{"num_hidden_layers": 9, "hidden_size": 96, "num_attention_heads": 3, "num_key_value_heads": 1, "head_dim": 32, "intermediate_size": 384, "vocab_size": 562, "hidden_act": "swiglu", "norm": "rmsnorm", "norm_place": "pre", "norm_eps": 1e-05, "positions": "learned+rope", "rope_theta": 10000.0, "rope_fraction": 0.75, "qk_norm": true, "attn_scale": 0.177, "bias": "none", "tie_word_embeddings": false, "parallel_block": false, "init": "uniform", "init_std_qkv": 0.0555, "init_std_o": 0.0, "init_std_up": 0.0555, "init_std_down": 0.0, "optimizer": "muon_variant", "learning_rate": 0.0079, "lr_mult_o": 1.08, "beta1": 0.95, "lr_head": 0.00728, "warmup_steps": 118, "schedule": "wsd", "decay_fraction": 0.805, "decay_shape": "linear", "final_lr_fraction": 0.0, "batch_tokens": [8192, 16384, 32768], "max_seq_len": 512, "doc_mask": true, "train_tokens": 87560000, "max_steps": 5562, "dataset": "wikipedia_en"}
Each number is 128 + 24 x the weight over its row's rms, rounded and kept within 0 to 255. Layers, rows and columns count from 0. The size above them is the row's rms in percent of the matrix's.

# layer 5 MLP up, 384x96, rms 0.181, rows 234-257, columns 0-95
size [ 97 112 100 112  99  95  98 101 117  98  91  95 103  93 102  91 101  96  90  99  98 109 107 106]
[[ 94 102 107 123 140 154  83 146 147 157  88 128 119 120 147 136 156 124 107 133 104  83 145 101 110 114 119 144 151 149 171  99 108  93  66 100 167 142 132  93 110 111 129 162 111 158 108 164 105 111 178 107 124 133 124 129 114 114 130 101  76 157 139 133 112  84 132 112 112 157 123 139 135 135 118 137 109 139 109 118 145 165 109 137  98 120  83 137 136 148 143 133 122 178  92 141]
 [170 116 129 134 157 144 155 157 127  82 143 127 125 124 157 138 117 135 144 127 108 108 157 117 119 105 121 142  83 114  90 119 151 143 107 136 119 140 151 129 163  65 131 102 130 110 148 104 151 115 109  85 137 148 114 115 134 162 103 149 126 158 168 113 141 122  67 122 138 118 168  82 140 139  98  78 116 143 159 141 152 140 152 157 112 108 136 154 134 109 152  81 164 129 129 167]
 [131 148 128 125  64 138 158 143 115 143  95 146 132  96 115  86  95 128 153 146 156  91 139 112  93 109  98 178 127 135 177 116 161  98 130 120  93 122 116 173  96 157 119 153 126 134 112  99 125 120 134 136 115 153  84 105 131 107 127 152 109 126 143 188 117 141 126 171 121 121  73 127 113 148 143 130 127 117 136 121 127 113 177 133 134 115 151  96 104 119  92 124 120 118  87 113]
 [141 143 133 132 134 148 113 147 116 161 143 109 131 155 125 117 178 128 126 162 118 133 147 175  77 149 167 109 138 142  99 166 175 135 143 142  92 141 157 165 110 109 161 143 131 154 148  98 105 143 167 133 112 129 160 154  80 139 124 114 103  98 157 116 126 137 138 114 136 114 154 106 170 169 128 116 160 124 134 108 102 111 145  93 113 100  82 124 123 118 143 110 142 144 117  67]
 [159  98 138 160 127 108 116 129 143 184 169 158 148 121 160 148 120 123 126 132 110 153 116  98 160 156 137 159  83 111 153 146  87 127 147 118 149 156 145 144 194  83  98 122 131 138 158 126 124 141 151  98 137 118 117 135 154 153 103 181 133 133 129 132  95  94 125 136 115 122 137 163 183 131 119 122 123 134  84 101 143 153 156 128 111 116 145  92  86 127 123 112 142 100 134 125]
 [148 117 146 108 156 121 145 183 156 187 123 117 110 126 147 109  95 162 172 147 144 111  84 119 133 114 154 158 140 135 148 136 110 182 127 134 116 134 132 109 124 131 149 136 145  90 140 142 102 124 132 143 127 162 161 142 137 122 154 172 123 116 141 128 113 125 158 151  92 124 175 156 163 165 146 155 135 111 135 110 124 116 150  86 128 149  90 100 160 124 119  77 136 178 115 129]
 [109 108 122 119 160 121 147 134 125 176 100 119 142 143 130 163 128 118 125 117 134 123 135 116 167 113 116  99 122 169 172 133 134 132 131  72 145 108 160  98 116 109 193 139 124 134 151 143 102 160 113 129 172 147 145 139  92 123 101 128 121  98 115 192 117 170 119  79 141 150 131 124 156 135 143 152 136 130 159 133 110 162 128 135  93 132  91 101 155 115 149 169 129 159 100 149]
 [125 149 128 159  92 183 153 145  72  86 125 112  85 181 125 129 123 140 112  92 121 105 127 120  99  93 119 120 123 104 130  76 120 140 104 166 135 132 135 147 109 111 126 106 104 106 111 158 141 139 107 136 146 154 147 116 159 107 154 164 116 136 127 169 153 145 122 108 183 116  90 156 155 120 135  97 173 134 133 140 141 137 150 129 119 134 133  72 135 150 104 135 153 137 141 147]
 [105 161 148 142 141  82 144 122 116 144 115 106 144 149 155 139 129 126 135 116 119  98  84  94 118  92 144 122 119 132  95 139 113 164 140 133 148 163  64 109 135 127 122 146 164 159 172 122 132 110 134 142 105 103 109 137 131 133  95 135 153  88 134 140  95 127 160  71 136 128 163 186 136 134 116 124  99 141 135 118 117 115 156 126 138  95 181 137 155 100 147 122 151 181 129 106]
 [164 137 158 110  85  85 150 194 104 115 108 142 126 141 136 122 126 121 107 141 135 121  89  94  99 116 116 113 116 109 109 202  91 113 143 122 109 113 171 153 108 111 107 132 161 176 159 124 139 121 144 117 103 104 111 148 154 117 121 140 145 156 123 140 116 159 106 123 146 147 106 104 101 137 129 126 100 127 100 104 104 154 163 162 148 106  84 160 148 107 101 128 108 145 117 134]
 [148  95 168 133 126 141 131 123 135  84 147 121 100 125 128 104 140 145 151 153 154 127  86 171 139 155 103 202 176 121 146 143 135 163  71 170 136 149  78 105 154 143 109 150 110 130 138 112 158 113 135 152 140 146 151 117 114 129 106 163 161 140 129 107 118  96 103 136 121 132 146 148  99 153  99 108 128 104 129  99 113 182 124 139 134 113 147 125 136 130 155 149 134 107 133  89]
 [146 137 110 147 134 159 131 182 105 111  96 159 102 111 100 168 180 118 124 106  95 136 155 142 157 151 151 131 118  93 140 131 135 154  97  95 102 146  97 136 115 163 140 141 129  99 129 128 102 116 121 111 137 175 136 136  92  65 162 137 168 104 167  79 127 110  98 113 138 151 133 117 151 133 114 151 127 104 134 119 158 143 148 131 119 132 177 133 102 114 135 153 149 155 146 146]
 [123 129 117 112 188 111 131 110 109  91 101 110 172 124 106  96  83 119 188 163 157 112 148 111 120 156  98 150 152 151 139 140  70 122 145 114 149 115 148 100 144 107 135 124 127 126 146 125 145 144  79 118 136 140 106 123 113 137 118  78 134 125 113 108 127  93 175 113 131 147 166 132 122 124 177 153 135 138 160 124 121 115 116  95 154 146 116 147 181 120 117 121 116 166 153 130]
 [120 107 120  93 176  93 118  95 192 128 124 126 128 145 168 118 162 159 118 120 119  91 118 125 136 116 138 142 117 148  77 107 137  76 114 130 138 120  99 141 122 125 121 139 187 160 106 132  75  92 126 104  96 131 120 114 125 151 131 131 174 119 133 134 192 165 132 140 108 136 172 104 117 119 105 102 101 118 138 129 146 119 106 142 135 150 157 160  99 139 124 147 143 117 110 107]
 [141 130 129 100 149 141 119 111 143 150 164  99 141 142 137 136 111 121 148 108 117 142 120 152  82  82 153 104 113 155 119 142 125 136 152 118 122  99 155  94 130  74 178 136 140 134 120 132 175  96 128 146 150 141 183 151  62 132 142 107 100 115  85 114 108 111 120 130 141 160  96 129 170 107 123  81 132 141 117 168 129  80 107 111 135 105 135 121 153 129 132 103  84 128 134 126]
 [128 165 105 118 128 114 128 117 147 136 168 124  95 118 146 157 130  76 142  94 129 161 129 137 127 117 132 148 146 140 137  86 113 116 167 135 120 138 117 126  79 171 175 107 119 100 110 147 143  96 133 109 161 168 117 130  83 155 147 142 107 103 154 111 115 123 124 146 125 195 146 141 180 147 143 111 133 150  98 143 141  95 144 134 145 136 102 101 140  85 135 186 110 123 137 133]
 [106 134 133 142 150 125 133 107 157 115 152 139 150 119 127 139 123 143 126 148 121 101 139  61 123 124 139 161 122 110 132 131 141 120 114 108 147 142 157 170 145 129 155  82 122 123 120 117 113 112 146 125 121 160 162 138 113 141 151 115 164 133 153 106 139  97  84 125 147 125 104 134 134 152  68 144  65 136 125 182 138  95 141 131 106 165 133 155 106  91 124 124 110 181 112 197]
 [153 106 148 152 143 134 129 113 189 133  99 125  90 161 133 128 128 105 108 107 134 163 134 146 107 123 141 114  86 133 164  92 102 145 104 125 147 106  94  82 141 132 107 125 121  70 124 122 112 131 151 165 114 147  98 115 119 167 131 108  89 164 140 139  90 147 160 154 145  86 141  65 142  87 120 126 148 124 121 102 133 110 140 125  98 118 119 134 167 143 140 144 105 156 117 157]
 [159 121 109 132 153 117 102 133 173 123 115 164 138 104 131 145 134 129 107 109 150 169 143 136 131 131 105 119 134 132  95 102 155 164 144 103  96 127 107  85 130 116 105 100 154 155 150  91 143 138  64 155 130 100 149 143 138 144 135  82 150 117 127  89 122 126 122 153 139 154  89 141 137 144 127 123  72 100 202 112 141 150 125 158 156 137 107  97 132 139 152 126 155 153 125 159]
 [118 180 137 123 152 153 101 112  80 127 122  85 143 118 136  96 147 141 129 112  92 119 165 146 135 118 119 133 176 104 147  96 115 156 148 187 144 132 138 149 133 130 141 125 112 120 130 148 127 151  67 146 138 138  96 111 145 103 139  95 108 146 166 104 161 110 129  99 116 139  95 131 159  80  82 109 138 110 121 117  81 110 132 103 140 117 141 127  88 141 139 115 100 155 170 123]
 [157 133 131 137 153 175 139  89 151 142  97 209 143 132 129  93 127  96 153 160 131  86 100 128 135 133 112 115 128 110 155  94 135  99 138 100 163 157 171  73 131 143 157 106 107 117 111 127 133 104 143 112 155 148 109 131 162  88 150 143 127 106  89 148 107 141 129 112 130 134 155 138 105 159 147 133 164 122 139 126 156 123 127 114 111  90 127 141 111 162 160 103 114 100 148 148]
 [104 155 122 118 126 108 122 150  90 127 130 129 137 146 103 138 134 133 155 146 175 129  78 118 142 163 105 105 163  77 145  71 109 142 154 118  87 135 114 148 154 101  85 106  98 152 131 109 171  93 114 115 106 146 121 161 122 123 104 132 121 108 151 125 115 156 113 100 154 125  98 130  79 115 112 121 115 112  99 137  97 147 114 138 111 127 101 149  80 143  93  98 106 169 119 159]
 [128 153 108 121 106 153 178 132 117 134 105 105 166 152 120  88 107  93 153 125 148 170 112 139 157 127 109 147 131 120  63  89 111 164 151 115 130 149 137 142 146 135 133 116 144 149  83 148 183 151 144 138 122 124 152 114 126 127 111 101 108 139 143 147 156 150 141 143 177 143 147 165 158 146 101 146 137  88 152 123 134 103 150 137 134 110 131 162 114 117 155 174 113 171 160 105]
 [170 142 139 144 107 135 120  55 192 126  98 107 132 161 131 163 109 121 118 119 108 152 139 133  93 170 121 160  98 120 121 128 118 188 121 177 112 138 114 135 139 132 160  99 120 132 122 114 116 135 111 154 102 144 103 134 123 156 142  75 138 131 133 112 101 140 150 167 131 116 129 123 155 152 110 110 136  83 140 102 139 156 111 142 105 110 142 138 172 125 135 120 182 132 116 158]]
# layer 5 MLP down (transposed), 384x96, rms 0.0412, rows 234-257, columns 0-95
size [ 96 108 102 103  98  97  95 107 117 100  92  91  96  99 101  93 105 103  97 105 100 100 100 104]
[[121 106 135 124  84 121 151 136 146  98 125 127 129  91 101 113 110  96 127 154 187 158  79 153 125 102 132 110  91 126  82 148 123 132 132 158 139 138 134 161 170 162 136 138 126 132 138 103  96 164 139 136 108 102 145  98 125 154 119 111 158  95 138 122 118 115 103  95 123 157 152  91 128 110 162 136  83  72 127 134 169 139 130 139 134 149 145 128 166 152 156 109 113 115 168 104]
 [124 131 141 113 127 144  77 111 166 117 101  65 108 140 155 150 120 133 124 136 149 134 118 117 153 144 128 148 131 130 156 160 114 124 128 127 111 134  98 147 127 156 165 117 155 106 119 141 131 128 123 111 124 105  92 130 113  82 122 169 126 122  88 111  86 120 131  90 122 149 155  99 153 153 112 163  50 122 163 148 177 133 117 116 137 103 121 145 137 105 154 164 165 131  95  94]
 [156 149 127 180 140 121 134 155 107 146 128 167 128 119 107 149  82 156 135 167 125 112 143 158 114 106 156 137 140 117  95 111 119 149 148 120 178 109 110 127 145 103 187 142  88 113 116 100 110 115 147  98 151 106 116 136 196 159 138 139 160 139 178 103 115 110 106 121 134 142 139 137 153 138 125 115  79 176 113 113 114 124  98 115 111  91 108 119 159 143 123 133 159 125 144 146]
 [140 152 182  93 140 108 158 127  91 152 168 174 126 129 119 112  83 142 115 114 119 122 110 131 130 121 121 114 128 137 129  59 121 139  69 117 161  99 112 151 104 160 108 111 126 112  90 121 120 114 136 124 110 143 137 152 157 124 130 128  77 127 123 126 164 126 117 150 164 144 122 162  88 127 122 175 104 115 144 125  80 105 142 145 130 103 110 142 123  98 109 180 110 132 149 152]
 [139 110 109 100  97 155 126  96  70 127 157 111 114 117 115 111  98 151 127 133 135 127 149 161 151  79 163 124 163 155 131 119 130  82 136 165 137 100 103 149  87 151 134 139 120  76 103 134 140 127  95 132 120 147 106 144 112 157 107 139 101 146 118 119 184 185 131 118 143 164 132 126 120 133 152 140 136  74 154 138 141  99 155  84 155 113 120 169 138 123 115 133 112 110 134 133]
 [125 130 127 163 144 197 129 125 125 112 118 131 119 150 143 155 138 113 101 141 137 103 169 160 128 156 127 130 121 124 128  87 123 195 105 142 110 152  83 126 112 115 164 129 110 141 158  85 133 131  79 144 119 144 161  83 111 110 144 144 101  86 144 127 103 132 141 139 122 118 119 122 126 163 156 123 138 150 109 193  87 110 127  98 113 132 170 142 112  84 149 108 128 113 127 120]
 [167 150  98 155 140 107 117 141 104 110  92 139 156 121 134 174 146 103 107 152 133 103 109 137 115 103 125 131  83  92 107 113 111  75 141 110 117 146  94 168 131 151 116 139 135 118 165 114 117 131 149 154 103 123 116 129 176  96 113 143 153 129 131  96 117 113  79 149 131 156 133 140 160 126 122 145 196 142 169 143 134 134 114 129 175 108 160 135  93 144 169  92 129 118 114 124]
 [152 134 132 118 148 112 131 129 122 147 117 162 146  84 124  95 121 111 158 109 146 103 152 155  94  88 110 119 127 104 127 151  87 204 125 108 103 142 171 148 125 115 113 126 135 105 131 164  88 126 124 118 167 107 154 118 135 154  88 130 123 141 121  84 157 174 144  84 121 167 142 119 108 108 125  71 110 125 119 139 141 117 137 131 139 128 142 115 136 161 138  85 131 138  77 116]
 [100 104 144 171 112 128 151 113 141 107  71 137 148 117 137 136 121  94 128 133 154 160 104 125 201 153  85 155 143 151 126 163  81 111 114 125 107 141  98 111 145  99 134 161 105 150 167 127 143 126 129 143 151 140 123  73 168 109 134 119  91 145 121 147 134  72 120 120 158 134 138 135 119 120 125  65 165 135  98 136 123 124 120 168 137 143 108 115 119 125 134 134 128 106 147 135]
 [123 105 141 144 133 157 120  81 158 162 128  65 125 134  78 128 132 141 122 113 145  83 142  91 124 164 145  97  90 118 112 101  97 104 131 188 138 132 101 155 174 119 124 111 122 131 132 137 112 137 121 111 112 154 138 117 145 123 133 153 119 145  90 174  95 127 123 110 139 151 141 128 171 119 111  89  88 158 111  83 146 124 127 134 112 160 169 139 124 127 140 146 160 100 146 142]
 [100 161  74 171  88 102 117 160 122 158 133 167 134  84  81 134 107 107 143 116 145 150 110 154 115 117 103  97 130 141 151  93 108 114 161 119 104 111 142 142 155 112 137 120 189 125 165  99 111 141 150 119 115 117 136  94 146 123 144  81 157  91 127 144 143 101 145  86 115 158  99 128 115  84 159 111 104 102 124 129 117 127 149 126 103 116 109 121 117 145 136 122 140 155 159 133]
 [162 128 140 137 148 137 175 137 163 127 156 109 133 189 143 105 112 154 131  85 163  93 171 140 105 107 124 118  74 126 125 130 133 124 130 120 130 122 122 123 160  96 106 129  98 160 105 155 150 161 166 166 141 101 172 146 137 162 113 139  94 149 117 144 152 122 122 113 156 171 135  97 114 129 168  94 103 180 125 126 146 131  94 129 110 128 138 122 101 113 137 113 145 142 107  95]
 [107 149 144  96  85 103 141 155 137 115  92 122 134 115 141 138 139  90  73  87 107 137 134 127 176 150 137 127 156 102 118  99 160 118  64 136 134 117 152 139 108 106 141 135 132 105 121 126 160  86 115 176 106 109  71 140 112 121 156  99 142 114 102 142 116 146 127 165 148 109 127 127 108 128 115 167 153 102 130 149 101 159 114 156 105 174 126 102 123 125 100 113 154 144 144 110]
 [110  93 108 135 158 116 128 157 130 126 134 149 104 154  96 145 122 144 115  96 137  81  85 130 137 150 111 144 156 111  99 164  97 133 138 132 167 115 143 119 132 117  95  71  82  94 109 144 134 135 117 142 147 158 100 175 139 100 135 145 155 124 110 116 136 143 109 135 103 151 142 150 101 133 139  76 119 119 125 132 170 156 124 113  82 133 125 133  99 132 157  60 108 104  93 115]
 [ 63 126 167 145 111 130 127 132  94 134 152 156 150 118 107 158 120 137  83 151 148 128 137 143 130 103 124 143 143 133 138 120 140 126  95 122 142 146 136 168 119 158  98 147 114 106 106 207 140 177 119 113 107 110 152 135 109 164 100 131 125 134 119 114 118 151 104 140  89 144 137 144 192 159 127 132  96 132 158 116  86 109 135 113 170 111  92 100 120 137 126 106 153 101 108 133]
 [167  96 159 168 169 138 133  65 134 136  96 126 165 135 151 136 167 139 110  78 135 162 148 122 150 137 136 121 130 128 103 156 154 121 105 115 163 156 125  85 145 104  86  99 112 123 155 140 113 101  87 165  75 137 136  88 134  92 146 123  93 132  99 155 111 116 104 104 130 125  97 142 136 145 125 156 119 160 106 143 102 160 127 142 132 147 136 149 130 126  94 121 137 141 133 135]
 [139 131 123 106  90 147 130 107 153 133 147  96 113 102 127  85 143 149 161 119 164 135 120 108  96 137 130 149 107 130 164 125 132 105 130 154 127 152 147 132  96 119 114 143 135 173 124 143 154 135 135 127 125 150  67 134 136 104  96 129 113 154 161 105 133 151 153 146 115 116 152 178  84  75  94  94  95 111 160 162 110 154 113 111  78 125  81 132 156 145 138  87 108 148 133 127]
 [102 156 147  89 152 172 139 115 108 103 128  95 145  86 136  91 125 126 155 126 106 153 119 100  96 170 141 105 153 121 186 173 126 129  94 130 130 161 104 174 112  90 135 147 106 121 124 130 134 112 110 101 174 117 110 148 101  93 138 151 135 120  96 126 131 134 136 120 142 133 146 134 161 147 114 158 110 131 110 176  93 135 110 100 135 104 113 115 147 117 114 112  82  90 139  91]
 [100 136 128 134 121 112 111 146 145 178 120  82 146  88 123 110 142 124 121 162 150 125 144 144 108 155 111 132 204 121 133 145  98 120 137 148  96 115 184 117 129 149 142 122 138 152  93 136 131 128  75 111 163 119 155  81 122 110 137 133 152 111 149 101 112 119 132 131 126 164 135 178 154 128 168 122 157 107 109 128 134 139 107 118 107 101 119 184 148 126 122 120 139 134 113  68]
 [141 145  99 166 143 133 113 167  83 114 107 118 154 139 153 179 164  85 114 122 139 123 138 126  99 123 123 131 156 128 130 142  74 128 150 102 170 117 144 158  99 146 179 134 103 134 115 121 156 108 140 129 140  88 116 173 111 108 101 114 137 144 123 129 121 122 172 103 137  70 138  84 127 112  70 121 163 146 133 132 153 121 133 182 129 120 122 114 109 149 100 118 122 122 128 132]
 [132 141 136  71 137 152 132 158 115 132 127  92 143 139 135 127 108 156 114  99 143 147 157 118 168 136  88 130 149 149 104 136 137 130 100 148 129 167 108 162 108 151  87 189 121 190 120 135 104 156 117  82 129 152 163 133  92 130 144 111 114 148 153 117 113 128 102 150 127 148  91 109 118 130 155 116 117 158  71 129 128 132 156  93 126 118 125 105 154 118 139 182 133 156 147 118]
 [149 122 116 125 141 121 132 132 105 120 108 114 144 108 106 139 156 107 118 157 134  97 114  63 121 133 139 159 147 133 146 140 124 126 137 150 126 141  90 111 101 110 123 154 129 135 123 162 104 122 164 154 153 142 142 101 127 124  54 160 136 127 154 111 128 178 112 158 139  97 154 113 191  93 154 101 119 166 161 102 133 185 178 116 141 125 162 142 154 127 153 140 145 127 139 121]
 [130 124 155 106 115 158 160  87 183 151 118 119 115 161 158 123 118 113 149 114 124 129 118 106 122 130 154 135 131 172 162 125 123 118  81 133 164 107  98 104 130 108 138 123 120 127 105 178 117 178 129 114 124 122 123 113 134 125 144 129 122 114 130  76 145 129 133 107 142 146 137 175 124 111 132 120 101 136  89 116  78 138 128  84 189 126 127 125 180  71 102  92 143 148 135 135]
 [119 138 114 140 108 114 150 106 168 120 133 139 132 109 141 119 140 153 185 176  90 101  99 150 130 181 123 119 131 137 122 123 133  92 109 104 114 171 110 144 120 100 135 120 147 145 122 147 144 144 132 104 123 141 136 111 127  71  99 116 107 147  84 180 127 164 144 146 142 119 119 165 128  99 141 126 157 116  99  95 190 130 162 131 197 104 108 142 133 114 138 143 141 150 143 121]]
# layer 5 MLP gate, 384x96, rms 0.172, rows 235-258, columns 0-95
size [104 109 103 101 103  95  95 106  97  97  93  98 100 101 104  98 106  95  94  99 106 105  97 103]
[[ 96 111 141  96 109 155 143 126  93 109  95  94 160 138 145 143 114 137 126 128 140 132 146 121 110  95 106 132 105 127 126 158 153  85 127 155 119 149 139 149 132 164  83 144 140 127 124  81 137 112 119 137 101 151 133 111 124 133 140 119 139 129 136 178 129 111 122 108 110 139 147 108  36 147 145 151 123 123 130 180  94 131 177  76 147 108 108 150 133 126 147 102 135 146  97 169]
 [136 131 138 140 137 181 147 114  94 131 121 104 102 125 119 112 167  85 110 101 114 103  89 107 126 118 174 126 130 129 151 124 130 110 135 148 167 135 123 106 149 119 127 134 152 157 148 123 122 139 107 138 102 151 160  97 143  92 111 143 165 139 165 154 141 110 105  88 190 109 151 134  78 135 113 122 116 122  79 153 126 137 181  89 116 158 134 115 117 104 179 131 108 150 153 135]
 [125 131 151 104 142 125 121 139 138 101 142 137 106  90 159 145 145 119  82 120 100 133 129 115 144 161 162 104 145 167 150 131 143 134 141 131 131 178  73 136 104 127 167 116 148 152 124 177 111 129 133  92 138  84 170 114 144  91 156 138  95  92 151 138 100 131 140 121 128 181 119 139 137 128 160 140 103 119 124 108 126 115  85 123 113 132 137 137 134 132 178 118 152 103 174 183]
 [108 118 155 158 123  98 135 152 100 149  92 138 145 149 129 133 127 117 125 143 131 143 146 179 122  87 130 100 123 133  85 115 129 107 101 146 122 160 119 121 144 180 111 102 141 137 148 123 124 147 143  75 179 118 145 141 149 125 185 110 137 101 130 112 125 103  57  96 132 155 122 152 117 112 105 148 135 179 129  98 143 137 143 130 143 136 155 161 159 112 180 134 166 126 117 135]
 [121 111  55 143 107  97 165 122 116 143 148 117 169 159 131 126 111 141 149 137  81 122 151 141 142 117 142 139 142 139 133 152 132 125 130 134 124  99 123 125  73  98 132 142 148 143 108 103 103 131 116 158 131  80 126 125 161 137 149 116 124 175 104 138 119 142 174 146 143 147 155 125 139 125 118 127 126 153 135 200 177 104 147 165 130 124 111  96 123  84  86 147  94 129 133 101]
 [ 88 122 108  70 124 143 137 173  99 110 152 119 146 119 133 141 141 101 171 116 140 148 130 127 154 130  99 152 113  97 128 155 124 131 112 140 151 111 107 117 115 126 111  97 110 133 185 126 103 117  79 108 133 145 108 101 121  75 122 135 149 150  99 148  63 127 126 152 127 131 100 114 131 126 168 155 137 148 146 154 144 170 156 125 173 120 132 123 121 171 152 145 134 124  93  81]
 [137 130 114 173 173 136 136 146 144 105 126 165 147 117 116 132 148 124 141 108 123 135 159 179 132 113 120 134 102 130 141 120 151  87 137 141  85  89 116 137 156 152 144 150 130 127 138  92 101 121 130 168 142 165  88 133 134 153 111 145 150 151 115 124 134 133 166 108 138 106 132 107 147 111 125 105 131  85  66 188 120 115 180 100 173  97 102 113 129 167 153 110 119 119 104 129]
 [162  87  99 148 153 133 120 106 161 115 102 118 109 147 112  78 162 104 120 129 122 153  77 138 160 145 105  87 100 133 187 143 143 113 127 146 125 119 126 103 156  94 116 109 130 172 114 142 150 164 167 111 125 129 159 136 140 113 125 151 127 148 160 151 148 155 113 115  77 105 172 139 111 110 105 165  98 144 136 123 178 125 146 128 126 155 122 116  91 124 144 109 133 153 149 146]
 [146 117 137 157 149 154 146 127 113 117  92 182 131 146 119 116 196 141 152  97 137 128 103 121 146 134 105 152 129 112 117 165 112  97 166 155 140  99  96 149 129 166 129 103 167  92 151 121 154 141 158 176  91 145 119 117 169  66 127 136 133 135 111 123 103 106  55 132 146 132 115 141 129 151 127 120  98 111 128 118 138 117  99 121 154 136 106 171 134 109 138 126 127 119 123 123]
 [161 130 128 152 139 105 121 164 126 144 108 161 161 108 160 144  91 116 134 103 120 127 137 150  99 144 143 120 132 141 136 106 133 150 107 173 105 122 109 153 122 106 156 191  94 144  74 133 164  81 146 167 117  84 137 115 104 129 123 117 139  91 129 157 145 107 139  84  98 104 111 120 117 152 155 135  98 178 100 138 101 107 149 124 112 147 150 124 166 144 141 134 122 114  91 150]
 [133 181  91 152 108 135 155  97 143 125 113 131 154 130 170 143 151 118 124 142 135 152 146 151 123 123 115 120 140 137 107 158  97 176 141 127 184 140 117 170 121 127 136  88 165 123 156 155 170 143 124 131 142 136 114  66 149 129 138 140 154 105 118 174 131 149 155 124 123 120 159 123 135  85  93 167  98 146 142 110 125 117 154 135 118 165 105 157 149 157 108 154 160  88 119 141]
 [126 152 134  96 170 144 134 126 155 124 138 131 147 156  91 102 110 147 135 124 193 130 116 114 124 159 129 133 136 125 112 132  94  89 179 147 133 179 145 133 104  99 136  92 153 126  91 114 119 120  75 122 147 156 134  96 121 129 144 133 120 111 142 175 159 122 129 115  96 167 109  87 134 138 155 125 126 114 171 140 108  89 144  97 172 123 135 101 112 149 155 124 128 119  84 157]
 [ 96 131  94  93 110 139 161 119 153 130 121 155 134 130 141 147 180 155 157 130  64 106 144 148 111 125 148 135 144  98 161 132 128 102 117 105 104  71 132 128 103 128 163  94 121 117 158  97 141 140 135 121  83  99 123 107 137 108 202 105 135 167  94 137 150 130 128 149 115 136 127 168 149 101 161 135 137 109 122 138 161 171 134 147 171 135 118 141 139 122 148 139 151 124 133 131]
 [145 125 107 103 170 158 137 120 111 125 166 134 138 142  99 130 104 118 143 131 147 133 112 122  70 135 116 118 143 166 112 137 108 130 131 185 123 157 117 121 120  90  96 135 144 166 140 152 161 155  89 138 138 146 136 120 105 148 113 149 128 145 162 120 106 114 155 159 121  82 146 145 154 117 121 133 136 129 150  71 103 161 170 139 150 138 149  83 106 120 135 160 172  91  92  89]
 [118 133 125  62 124 159  87 107 128 144 127 139 110 136 159 139 135 109 147 145  96 152 165 156 133  83 120 145 130 107 131 166  94 101 126 117 111 112 129 167 141 162 136 143 127 118 152  80 153 100 150 177 121 108 121  91 120  96 147 118 119 121 120 140 161 136 114 157  93 123 145 140 101 185 163 140  97 122 157 122 111 106 147 133 126 116 105 159 131 180  90  90 145 138 123 111]
 [162 109 117  75 111 134 185 127  84 124 165 126 128 139  67 117 153 144 123 118 105 140 111 147 125  97  98 113 152 169 160 131 165 127 132 130 138 165 140 125 123 128 129 136 149 134 142 127 148 155 136 111 142 125 133 112 112  77 115 144 101  91 121 114 119 143 142  84 127 171 103 139 127  89 127 153 133 166 187 161 100  99 120 119 102 173  99 147 131 161 138 137 129 144 144 113]
 [143 137 121 113 103 112 143 142 114 123 146 123 129 147 147 137 121 115 126  81 102 101 208  73 136 148 136 139 155 140 100 153 182 135 120 129 115 153 149  97 138 131 169 110  94 145 126 138 136 142 151 137 170 103  55 113 124 132 148 143 142 149  92 115 123 120 130 107 114 170 117 102 144 142 132 158 126 114 108 129 145 184 138 119 122 117 146 147  72 106 129 145 132 105 134 161]
 [ 87 115 123 139 136 152 115 144  97 164 155 172 139 125 132 157 143 146 136 133 164 117 129 140 114 116 148 169 169 102  70 168 124 123 123 141 107 131 130 128  78 132 151 150 111 101 115 131 164 155 141 141 156 138  96 103 138  96 146 100  98 152 109 104 147  74 124 113 140 140 104 101 122 119  82 145 175 140 126 129 138  88 116  78 144 101  98 142 156  95 112 125 101 134 136 131]
 [135 156 146 111 121 161 107 138 126 105 125 167 127 171 140 143 138 113 148  90 129 127 107 120 142 133 132 130 128 143 147 103 112 111 109 115 108 105 126 125 150 127 140 116  97 156 154 127  89 134  92  98  96 173 156 102 156 123 150 114 168 122 171 163 114  81 114 138 128 188 104 171 123 138 157 133 129 154 131 135  78  89 156 114 148 121 163 134 141  94 120 149 109 175 169 161]
 [144 127 100 129 126 121 141 136  97  89  97 118 149 151 128 139 110 149 108 171 118 124 118 156 116 116 152 138 141  74 150 104 148 121 151 166 161  93 100 137 128  93 107 117 153 129 107 148 114  85 121 164 127 108 119 130 158 100 162 148 126 150 136 141  90 143 146 127 131  86 170 114  91 175  76 168 123 136 186 124 149 130 143 100 128 145 147 164 105 111 148 109 144 127  98 117]
 [116 148 104 114 100 142  96 114 128  93 112 153 105 157 159  96  91 100 133 151 157  82 154 133 111 128 145 144 184 106 171 118 154 110 114  99 149 145  91 139 131  94 109 117  90 135 143 106  99 165 157 135 133 111 116 159 153  85 128  96 152 134 140 142 121  87 114  97 155 122 127 133 106 114 133 102  87 142 143 126 154 130 128 126 111 129  99 177  95 114  95 155 123 164 147 145]
 [114  85 119 117 137 157 115 125 134 127 127 144 132 134 170 127  80 103 120 132 117 152 149 134 104 132 174 118  86 168 134 124 120 128  55 117 138  86 135 120 141 132 155 141 106 149 127 131  97 130 124 164 141 114 100 131 138  99 116 117 120 117 104 134  94 103 105 118  88 152 110  87 120 159  90 136  82 158  86 139  89 164 154 161 106 123 133 168 123 166  92 111 125 127 107 140]
 [120 143  84 148 126 106 171 148 116 155  83 183 167 112 137 145 183 117 116 129 145  89 120 126  90 121 129 103 115 126 135 103 130  96 145 144 165 132 118 111 147 124 124  74 149 150 147 111 158 108 125 120 136 137 127 102  97 113 129 133 122 129 172 101 124 135 135  96 111 144 116 128 119 108 144 124 104 112 131 103 141 137 221 124 170 139 115  94 121 144 136 139 118 174 141 112]
 [137 152 134 110 145 151 158 142  83 161 129 125 139 142 130 138 120 136 106 140 103 105 205 106 114  85 106 155 139 111 147 158 147 112 132  82 167 140 181 126 157 100 126 111 170 155 128 128 142 115 130 115 135 127  92 130 151 109 173 158 126  93 135 164 129 150 176 140 129 125 152 109 141 103 145 143 153 111 126 120  84 110 151 165 128 111 140 172 137 150 122 128 157 122 129 169]]